Part of a small language model's weights.
Size: 11 layers, 7.84M parameters.
Architecture: LayerNorm before each block, rotary positions, tied embeddings, capped logits.
Each number is 128 + 32 x the weight over its row's rms, rounded and kept within 0 to 255. Layers, rows and columns count from 0. Numbers have three digits each. The size before them is the row's rms in percent of the matrix's.

# down: layer 7 MLP down (transposed), 1024x256, rms 0.156, rows 171-217, columns 128-191
# up: layer 7 MLP up, 1024x256, rms 0.154, rows 172-217, columns 128-191
down171 105:176082145094134079138131137163092144145102153089078170119068139135087093083160154147138176138158144086192163125133125090128164101144140107110106164103112178131147169094096104079170126141123137
up172 106:103188135103107089162124175125071132176111164089163141080156123090117128089090176141102119155078145172167121136131130100126150107213088148125133171128139127102147142117190141131099161165119170
down172 112:110108156200163131135114123129102099116149095134173148136144115139124139128142135072151101157097106072111112124164116170153182205125161129079112139147100080105152144108113187113134072083178125
up173 098:108111099090097167157056108075121142121159082120134089166115137103168115113101126114133129164141108143123170098093157130095118131139142120176135119174126139125099103124119163136148109131148155
down173 099:205205122079115131147136129166082136137139097160201135133186118121110134108147118122142106131137090163129204150125121155171135123079152112096096156111127155139131132133142136095141140079065071
up174 106:086168080183142087127190121129163103103157097115109134188147129142019130106128143188142141161126145171118123133155124131117141136167116141153163119155112139104162156139146130114148167097113093
down174 110:082206131141206159152158119129047121070152122143141090093124166162142127149109101157143185199168116127074170163113151191124137134109158071104144112116146067136164110079139129181110068141061143
up175 103:119153097067081078121136101062090163166117169184133110159090171126103120106116145120160150024093102120092124103121151123136129105117123114185088108180126115117135095107100155149133153118118130
down175 107:107113135136183127143114171213157171142087102083143131145088134068147135113070137133096173092132159127099086150150121131152138068097089096138136134116124166171145111084112163159090112056161141
up176 103:142148140125136140115126124150115100131102119176099086158089126133154084161105136148108107113108107109103161089150096114155108114110108143096138030117135164069094199159142084077142107108168114
down176 095:088127105101133135151127107079147082131086094108147124094079109119123141177108122116181159166077128112109133128094122127104148129073103111160126142090103074094052134104098182130099121197093130
up177 106:152185077116165086112148131205146137130115115132121133130083157132154101116141107156090182161133167148096119129132139101121120110128159104163092157094129117183108110134189145129127108081127155
down177 104:153140151144203122096094073176099173168127109089108179112101126090134114115127119088131186117111147138102098149110118163140166142101039140203167146171124170124123121195143104153115078097123115
up178 096:150140111124075099183130129211147085067114125140146131208171171112138144091161082137112133121081104159096140160155121137110138140116194130170148066114192128166160132145183154072178141142122160
down178 097:108128127153173153101175128163095140187124105117107136098119070126130115122109117137055167127134097172104094115173125102110074120208143180166125125153180179148070116145110114142110159097118159
up179 096:186092121129137128090179112078135069121056184062106190111130101092119128123074104083147110116150078112137143146124157182104181137207119114132125150177074099161174084135180144200126109147119130
down179 098:137117128116142121167130168169118158119157125130152083103123135142141068099128099191137085054092153170096118135159176169156107194188140149155088101122128190045084166127126148147109117175141078
up180 101:140137160135081163153139139053148157176113158142088099139118127089094119151098141123147069156114083045079056028167123155118255098143142135130120108133164118127155175125126151103103169120128137
down180 097:117101119148118150133040088146093145153059098124143110090139095181142174096136156097116167121113100121153153165098089097130100156150122134113111140125162158167149080123221177117102092088116071
up181 103:058104149106130124095107074135129178087118130106127143138171157131193122155168181152093093119170102135155112129122191152135179117129188156119158132116122109194049138105097081175110093075135097
down181 103:100086104138168085045145129123081090154172124097120087148180141141141144136171123159155134129132099171151100106092131128146128122159092106124160105162189110093083152130176139173062119186128147
up182 102:155104116139167150139138147129083163128071069142125176139179160102169143127109173064124122124174160135139135074152129091128149155082135172146139184101128119173064087170127092178080140074097126
down182 100:087137128171120129130115166125174162140180125132121122107165171031113131084106151073146120136133186153128121197195165111143069176103072131120146107109104085164141089091123117137082126111109151
up183 103:094143132127158108136137129141123059143121151146107146102154110089168157095119100074126103165205100142141170127180130149115119132116109099162116161118078131138137103088120172075154139133140147
down183 102:095158074116119109111140054214128119142103186115125150143107128095116121071155133122153149157125140124152133146156121079126169203174137093082130103106149136040143143127144125166113162092112196
up184 103:174191160107185138095096110073143145088096142151054107180103146162101129101169111105130160089132121141119128214116118125112212120133227139163136175135143172136122162120132131102121084100092145
down184 102:129117094109039123101126175186098113125175123134096111143129127130092107114148136113109149094080052174121092153077202058101128177123175188157092163136142120111133171111123161091132090152131122
up185 101:078104127183119117094130064164097150102169096101099130137225173106090153164166162122165070157153102170149163057153119156150142125124143134133143087154109110122142169099136097102185166166128187
down185 098:183177117096130168131106115151068184112169167190134164183106102196124089096190126070160139145065133123133108150075109108152164172201117057126161183178192136133108157107136111169160122088131152
up186 107:108190153094107193193112089082117116111074111133101098152128198126141130169106106132141080132182113136124133101184120138128066083065122093140121125133188129122127129116072156093135147171146142
down186 105:114083111150040114144167158166083103086138109143095114158161138107111104128170165144125172167093120068099081103138135144139210096140129135193098159193125208157109128079151146153131150156154172
up187 087:121125146149157128135127109107191154144084142111100133148134137175131155178068167054115148085069106087092100137109156169130143119141182142101116179037099113118124095112145087095118109122131127
down187 090:095133132120125139099130107177100168099173145064138159127099156121112084084132186101170108125202166157134151121188102143104099091129095085115115156145109143180057145128140111086066146111139098
up188 097:219161154164081140102123131034141117153155091099137172085171110080112099095164122110167155050131093081173146078099173114140131142109072116120135109108065141170117146155107103085066165160140168
down188 101:048123184150103101159077153122117141159091126107125109151111139120129173118105096121099116121038096160161126102114082102111092126132138118129137100199127075131143110106116141166102126168114100
up189 101:104060105204161134100127131082095097074096104179112165134129128144152124228121174118058119147103110131093089101110081090092090093132173081101085155168126125145157133077145166108110093158134116
down189 097:099192110161154110107154126021160129189211133123077117124113114148150145067141093133135065144100101121144116137108109176109086083146117178090170104135191091112063131092191187117080124112121140
up190 101:112147143074162104103125146083149165071107075104173129125151117130130188187134106123103121166123149090137162100096104131162140092107121116104088162122096132101175061090158119130119156075116098
down190 099:193148107084124146150130160178125165143151150132119165086158135113151171130059122149150180087091124151169152094082152068161099082136088119110084145092174175138158131117109094203083176132130170
up191 102:190180077120146219072138145192134150099159106099112133113119097103184128085070104146108129126140131185164113108183161158089117158103143166112083157116146117095081092137144155116118125141074138
down191 103:143161136129159116105168191172092074078110176122102116086152172137137162132090123130153111148165112112148086193147100141090140141081168118087106137094130086126140207114169110137115044161150109
up192 100:198174130135192071110104131133109088143121127097098071078118128085185117117122115127113140173189093197157075133185099110102111099126172120125136132175178144100116090118149135106115157114102161
down192 102:169111196114152109129140112130122139139141101163096083084141185090166159119107077140087067134087063141125133131097164089087124088153117175047135185175138076043189109112143097187124180142158136
up193 101:186124158140151118146123117142154101194097084094102093120110098148180196149075145153094163107134166151077069135099126144099118112156150097123054087098186124121155096142119117059146180127132151
down193 090:145121163103151064140122165121099111107159106156097183157104111056075141102123142085073108071126067088116126061114153209183150097135174114113152172115119119145085122078133119129151100137107050
up194 102:121201122104118103150101150171070152173130099128104088116176156216128144137163108078187152096126159100147165105123098105113159177163154151141105132133101132131127166099136114147155058110130110
down194 102:134139120133121121057113147115113129132098168078152114097119112092104160168126048143189110141122128150177125086135157149177159106152077098109098155107146162145132118142116130182148094150125155
up195 099:111139093130166074130124184105114101106140139110092213150133136112095146158114159115132142119122129119145159094141166099073187132097101184163188111136180103151112165118186160158185122108185142
down195 108:097101158076184127092138118188160124126184116122127162146147089114073123148132101168179166181105095137142113145136174125159103134128091144080118193145157109093117128143137126125113091109101123
up196 098:135080212191108167170157131131140109120139097100136119153184071155171107098134129162126205057147129101063135140147119172180128121121153163161104117117113118101135095143144105105159165132108100
down196 103:111112123082139170122148104122136188133146146156116133076031134129119126101147180135071120154156151159138152146089181112115123095135098142081096088138137122153167145176173115088078107188143112
up197 105:142133170118193155093133087122079130153170086152122142106057109161146134139135175155122135065133158106148181144125132106114090153141165109102163105169153120153100135159133111171083140176137094
down197 105:130128110124116063119098139153144079150102135160113125108158147163151155188152132149148154090100121119166131068172144177139111104119090164179144132129076073178131145125101125135155084177113112
up198 101:109109133146101123129125106114161149115109117144161129106172126060150188146105126092121116120161131156104084107178130124112140112101164099090139141136199125079094055157119149075182125118142162
down198 096:135088155109130084126105132176102111135100116104126155159065187134095165137102101093085162141128156158101139113101130157112130141161163105147128097139160121142161125114112080174107088127166115
up199 099:087095129128142096144141147118165126157163111137138098081124147178155105137117088091117110092106167104109091060132182083165128103070187123140144147144099174179130133125172029159107134157188135
down199 100:122091120155153113126119079179147150169128148097129117096110127123174055111126143095111168139137156135113136108169127083110114099078078186171105131151112138175142146182201111131082121052098131
up200 103:139160102123129132123135101123118156151148174080158142138168129152128099132109124097165132126111143113159111115128148108050102126137188151103089078091054147095133135091053137189096103183156124
down200 107:148177137129160065122126138152090166061152163098086167157144090126097120168149134077189175091071120132165140112123115084083093165103184122125115102074141132122128141161091143135112133151108043
up201 101:154181149169113105147170152140082097113097139144185089128122144125077160132137106138106156133094092096147103121127117103119165128117133107134105145104125091174073134148147175101119150171158177
down201 098:125121172201173131109140162118137168159071102192165098167125122135123166106080091199092137096176146106100119098120144174098142130155084091166166121109207094108090117102104139091140149119184077
up202 099:184130176114111109123118144170084103107078121126168157103113098111091137133045139112181096148179077082151058129052156117159139135100115138201136151087146178159070174139134118064192104144102126
down202 098:136155212138190143209153107099111132090132121154140101108153122157142126150156110122106154125116102075165150084126145080110156143179108119128065149129084148155084172127117158121108128138156158
up203 101:176175123071121100135164112084117139118072099164142103152159147090095120142105070082139129122109170074081153187204103179149133086117158122148135155148105107081146097132111129106127132137145122
down203 105:142121066125083100145075120150186200163100134205168118076148163136081141154129140077150217162145146144132081128097138124126142115124073115083151144118129138098091084135130150122151061061104197
up204 102:143151065141091156140223155109147105158147071154082087136153124158171125094111106114162174136092080160135043154123158089151136161136091130128098140095129116142160135115156187179137141142072084
down204 101:126124139125194125088154125129081125107147127128191051088111155104147169133138166139152138119120152121168141094106121153147135137148078066136197114129117103139100138131137087132092145158184131
up205 096:115116097166158084158137022113180115158181153113118180123123098085114146129136097157108106101130121123114131191102090154099122136147150144124117066136157117106224147157084086098073147195099115
down205 101:089081135175134076127103131121124110119146120103161119125127077030125116145139170112153130201084091112076126205114166133133164114111155116089116159163134152138132153146118128154122123131121099
up206 096:177149169173108134098171137190109129201096167108189113114124097118139105085088121115156083105165137100125108167122107071104088195133120157126115060073115126104096152121168163107140155160136152
down206 098:161097133151161148134102130171097075115119099106120121114171111124142174104085068077123088095118195177119142145117133139126156124203068097065156150114138131141148172096155137095086116165140185
up207 103:083148119140147134110107135110177123187112139095177100106202060134160123124157155110203133071141180158164063089183093150128177123088116062127128147098161137099133084103164104107164141129148084
down207 102:073144152169092067130184122126131131099137076141104134089209111144182167180145116064116186152095134158157178112094069103142158103075148120187146172080152110124131148092139162152188054184101143
up208 103:064102104084150097122087149024118140121153142122106132197159119129136122057140146099117125089129161181137178170161118112126112092146152120166072145093152114146138130145158091114084114149168137
down208 098:131093127103112083168148108152085161139122126141201098105204094103145160160095141134167166112099131101149157131092087161146179149173124045200138149161138116129130097129120136119129114135144154
up209 104:201101135111156123108105143170182099142079120113159135162100143143111075128141074117198111158177138106159079151164154109099178150167061142161126147070158110155099143115113111135146100129151106
down209 103:138163160103167089135118161144085154131122121159201138054116116091195153138128127183114153169145156090132125177123143129168173083123167141166183174157132169237122060116171051175156175073111100
up210 102:118085152136119104159139089116090120131097120135117151089133094142121125149111122154173131100137152175194075153152121165064137058120065086214144135126161148092183113136139150166142144159129162
down210 105:190120151176135135101171064119134118152144115099171108112151161151159075120165075181142162181144138111095169127175106101146133143137120119177129166085154117129130131168139115084089164107068145
up211 104:150107112161196136156112073123143144129115103128155123089130113112102153096095153163129162119072114156144142105183074122163114082176145155142098076124128138126121132077161101127117162168098203
down211 099:155119152209130103126101166060106118150166099105107100062167156142094126116184182106108087160166134128125125113144149118064149147142102169167146112126132181151105153154143145126090135105129116
up212 100:131127114101100126131141198132098131157150129143156152102148113138110033106110126097117138140117130085109131084127089125106079104066095065142149139125096161092181153159112099084132104162112100
down212 109:138135154150114120144103119104164163131086078151136156147165079103169072093134095152095147181162084141134142116094120151128123109159117166117142134162176095135151089061136166123160131105124162
up213 093:096111202112144157083078167114139074119202154115092119139112109118162184162123116151129117131122112095122112130146130101151125148105150171145128214135105165131152072060149119130144126112142126
down213 100:132082159117193080060137095159116082150166123150131119121142155115100149139174130163171120115114188118153155112084124068167142103091159103181170150093110104087107119171165123159163100067125111
up214 097:090117144098118124139130147118135136188132119135143143057114212072062166158163087073109143094134177133146125126106044133132107131097083074162095105177118100131101113115126102111112064143148191
down214 097:134110159202142105138126163133150055127110119154105126124157084178180135123105182123149108145105121105129124083110162200169117122142185094144142102150170154108153137081137200128094095151093138
up215 101:108177176149109144227111095079110115115091135155149075099146100091137053103077147087112144105185102121105106123106141070142160077161231188145139157170153124109182144138120168139085080118118119
down215 103:084122111101097111083124085056085120080082184165089197184165109067142139126165118141165095136137144131121162098093184168147137152118140146099089133102135132148173139143111170126139136161141112
up216 096:126158155069119137151187081128111146098099156089092105118187146079081129141141100103123145117143079154115077143110099172162178141131116124130104139133117115170125167149166112062189149151125141
down216 096:076124109142128117064169154135129124141054104095086080137101133171141133131117175198184142149159134153112125132124160149143153141125142174106159115126112163155163107130105156185183163111102138
up217 102:068160117147126132119161092110185189099122094184114133057112079164100146141112188193200146167116172094141104122149133161175124140147143114104136081157120149152101100121153140121121151078086132
down217 108:053076142106146154088121214093084124152100108062148078194132099062138157154122149172136104123103078158116076160190134177144127139133135139055070051167107106151168165123125097161121111159139131